{
  "n_layer": 13,
  "d_model": 256,
  "n_head": 2,
  "n_kv_head": 2,
  "head_dim": 128,
  "d_mlp": 1024,
  "vocab_size": 8192,
  "activation": "relu",
  "norm": "rmsnorm",
  "norm_place": "pre",
  "norm_eps": 1e-06,
  "positions": "learned",
  "qk_norm": false,
  "attn_scale": 0.0884,
  "bias": "all",
  "tie_embeddings": true,
  "parallel_block": false,
  "init": "normal",
  "init_std_qkv": 0.0258,
  "init_std_o": 0.00506,
  "init_std_up": 0.0258,
  "init_std_down": 0.00506,
  "init_out_by_depth": true,
  "optimizer": "soap_variant",
  "lr": 0.0055,
  "lr_mult_up": 0.741,
  "beta1": 0.95,
  "beta2": 0.99,
  "lr_head": 0.01,
  "grad_clip": 1.0,
  "warmup_steps": 200,
  "schedule": "wsd",
  "decay_fraction": 0.74,
  "decay_shape": "linear",
  "final_lr_fraction": 0.1,
  "batch_tokens": 65536,
  "seq_len": 256,
  "doc_mask": true,
  "train_tokens": 374200000,
  "steps": 5710,
  "dataset": "wikipedia_en"
}
Each number is 128 + 32 x the weight over its row's rms, rounded and kept within 0 to 255. Layers, rows and columns count from 0. Numbers have three digits each. The size before them is the row's rms in percent of the matrix's.

# k: layer 4 attention key, 256x256, rms 0.216, rows 150-169, columns 64-127
# q: layer 4 attention query, 256x256, rms 0.241, rows 151-170, columns 64-127
k150 082:105121110084179124105104105105142119094121164096144116115144134179195105112107131119096165118142130107121099036122095103108047139102101115126151133096068091184136049171154112036073161172192118
q151 080:166164126109153185130097152111090094124129106184131145159151196139175115143170117161115192135144122121150149156130121191149102121173123138145105114126164080156175085183109165113121144194113137
k151 083:104151127201174106087164124104165086071129157079125113127099082126154130131112109134107128101103138208113110189071182120174124043145137113156125161116134122086187158114109078125162196114133149
q152 079:125106147118135119091050146131092127139138151130105178114136142072171115114070122115095127118098103180099138130072112108185150133152117110157127150079181054151150144112125109116142108149120102
k152 077:040117114196135107083085133142154111072146137147179124131149113128098195099161123080170144108148185078136096124137122105132120123123108090120056121155138124103121080164161082111124103137112169
q153 079:114100072107119133115123172132126142118128199148130156099081081098168096104129146135164119157076085147115152111147117107054073148143129106090114110141076066130101148130169164137070147117121151
k153 085:129113128203109161088129132167168159084172044124117180119172154105145104110137124162141079175118071098143084140086112161159153138116065139121114109135170108100101081119095145129123057147112058
q154 075:157135134053055077137114112099079142122124081140129146162173133182184100119111119146163108134130125135101136095099083149086134082152136162145123092172142136086106130162116154163133117100129103
k154 078:125173145131132099090148089138117096108124102172145092066140127152138143098127133157147146132065142068124106148081142132123101090069120096095205132144141092100123137120164100078160201211091170
q155 073:183149166117177077108139121105159066090163138107154115098086102117129065129169144171114159143125150073160155130179117182127083120126141083125094173137077080103043142123146125072110160137123099
k155 073:127105196099185131101119232123108122131130130133102143137166100114098098154157091116145148120122176158111095116136131118186132138180146176194155156120169130138195136159176101137102172062106102
q156 070:097124121185138128126062127126065159104099131145085079137131132166060150147115123164187161096144079122135123128088124143119040157154132156147143094066145105064194081133163173121145114062094105
k156 077:138137116146075122083135109111133127088143127130125137106138108127153161121102133035151135111158109131144108118090136157132150173118133165168129078147119198138173097150164119110135147198147173
q157 077:145126122140158081117128101159136172055163177081148072129089120133144100191076084100123206149124133078186147188122158090156132131137055144090126098139100188123148139129177143119151157140146086
k157 080:183062167105067098129186129117103089145127083098111082114080185128136096197077185125113140101163224150128126093192132161136126156145105145126125136131124150154122121128126124118150145148124070
q158 080:168093165135113129140112128142078168118133134091142169102124159084132119165136133104093087086123090134153072157115135106163129150133140106136108130127174105147112056119131075122129097186104070
k158 080:071143135120175122110158087176123145120114114126099123166096114159141107085099119124137133141093137122155130068145124110055058107201072120114133161160066166119152116110170116101139103130084180
q159 086:121133178086142138110106140156150111129168148131124125129148182067170104155121096097059190091151116111105131184125060149168075077164118057099129142129163169106153073148121122101144103150128096
k159 088:102156109105162122118081117055138094063069186095110149129063098114210205161085093153106136132128125135134131099107120101122150119117103148145096165093157159127138097143128077099161138112156164
q160 071:105065116076105129118093148134092136122161104172144135149151100130165118186150132104119154127107087098119086120050102124133119089141077086117150081101120074099164149255120179114164138125128123
k160 074:064149166118094088100114074114109165090085150089133122144104082163131145136112173114074137171149179079147158099104146092136107112080088181097111100161173190173133103125136152170156204157122123
q161 075:136081149116120083160114051164161056095139080145144166134181141125093106136158125157096091148138133131087113135108129150118097092121127134168100186184144128176095115157110116155120096143090117
k161 076:128116154160132149058203111207107141170126144145193104146121017185132092120123140092133141113162206127105128049128169112149166129169150144076150171111107136108150212072149125122126117160132143
q162 087:137136085146086115089135094072139073137120111176164121148177208097126092083105110144138132158079128155132162135160143173132028142168128178239109074111100152121098124124164141086110139053128075
k162 087:141123086141198126127150148093159059129139110100156156077139119167118091115156152119127146161124122148123047137089192196125159205114126102142131122134143133106189120127126081198173128138134090
q163 075:161095132096109138103055154124178112121178136107102100159110066105060181157109202162131112096155175164079101130037148149109104087078130121166122080162110169132156146118180163160153152115136105
k163 079:117167085087090130145142050153151138098096091157095147149136117135201147147126110091153121137143059138116175131140122151126190157113207132057112069134114139134121094181109131099125150163092142
q164 076:109120137155130108142083163193146117127131100110163120178076106115121153062116174116101135140067070128093130075072087153138092121181140114083119116162129098169124161142100087154107077081162113
k164 080:107122141131115143087116115137111156144120150131073141156141129079154210158155046157142135155141161140079132164113122175122201124177098112132121115065135057128178075124127109111090150192081118
q165 073:085128096142115181182113129118104116096110093138160127072167132175098068117118118127116141172128142185126120112127177117166174128149188116179115104168127107134146149080134098144084189133152181
k165 075:147114098154104106068142116222135091172074081122112145134092087078076105174149168084160145104099165129152137108123128179133173183193106131142156115156101133125071148131147155123080044117148125
q166 074:134175167150107119179102107091103174103148168063111079064113193176124139111154054161092100144105150104122101151150161091095086102119150159187064103102169095185128175096120097115165156104131087
k166 080:171103085103159135145152108129137114149158098117144178078135099119059107110128117172093106112049104088146105125141138137174102118156091110193154170169120100128102113119142099119110139148129115
q167 079:120159181093174158130148129152097144180098141122128137124159118217143116123128159128127142075133113059134133198164119149149166081105172102139120133177100202102125104075165130082100121139181174
k167 086:174116111152121054106042095094093151177140146077056162128129100165130094175139182130185145156121148134152130120160113104116097110090177171188121123151144134112186100132149200115125176131148092
q168 076:165116124138130116187121129145098180114161139074086097158103114167161179154132195134149187111135095136172127112137180087050137134088059102100147137120104137123183121120133108165124161081144114
k168 080:066115133134129124136132126201174080168123144151155164096154124153090082123137169124107049125145095116159151155107117204121134111110137129126145146104158153188106157123160122040105175141166114
q169 077:165136106148157128112180160145229069117134153126084164101179118126154096088107085170165128173141141128148147117145101132127179090133150187159129141125158135165111189132120130165113140105086093
k169 075:151136103122094133108187160082111102127119110118177184076181127114090070109184151169061097109132183116099131128124141169135131144115119120049151066184095106130098142123118125160170106130098120
q170 079:078122132190161109156145104170124146108090187117049110100109105114118123151118163150140094167108157148130155132100186083116165170110137105128075097153054087132168139123140152140094177076121088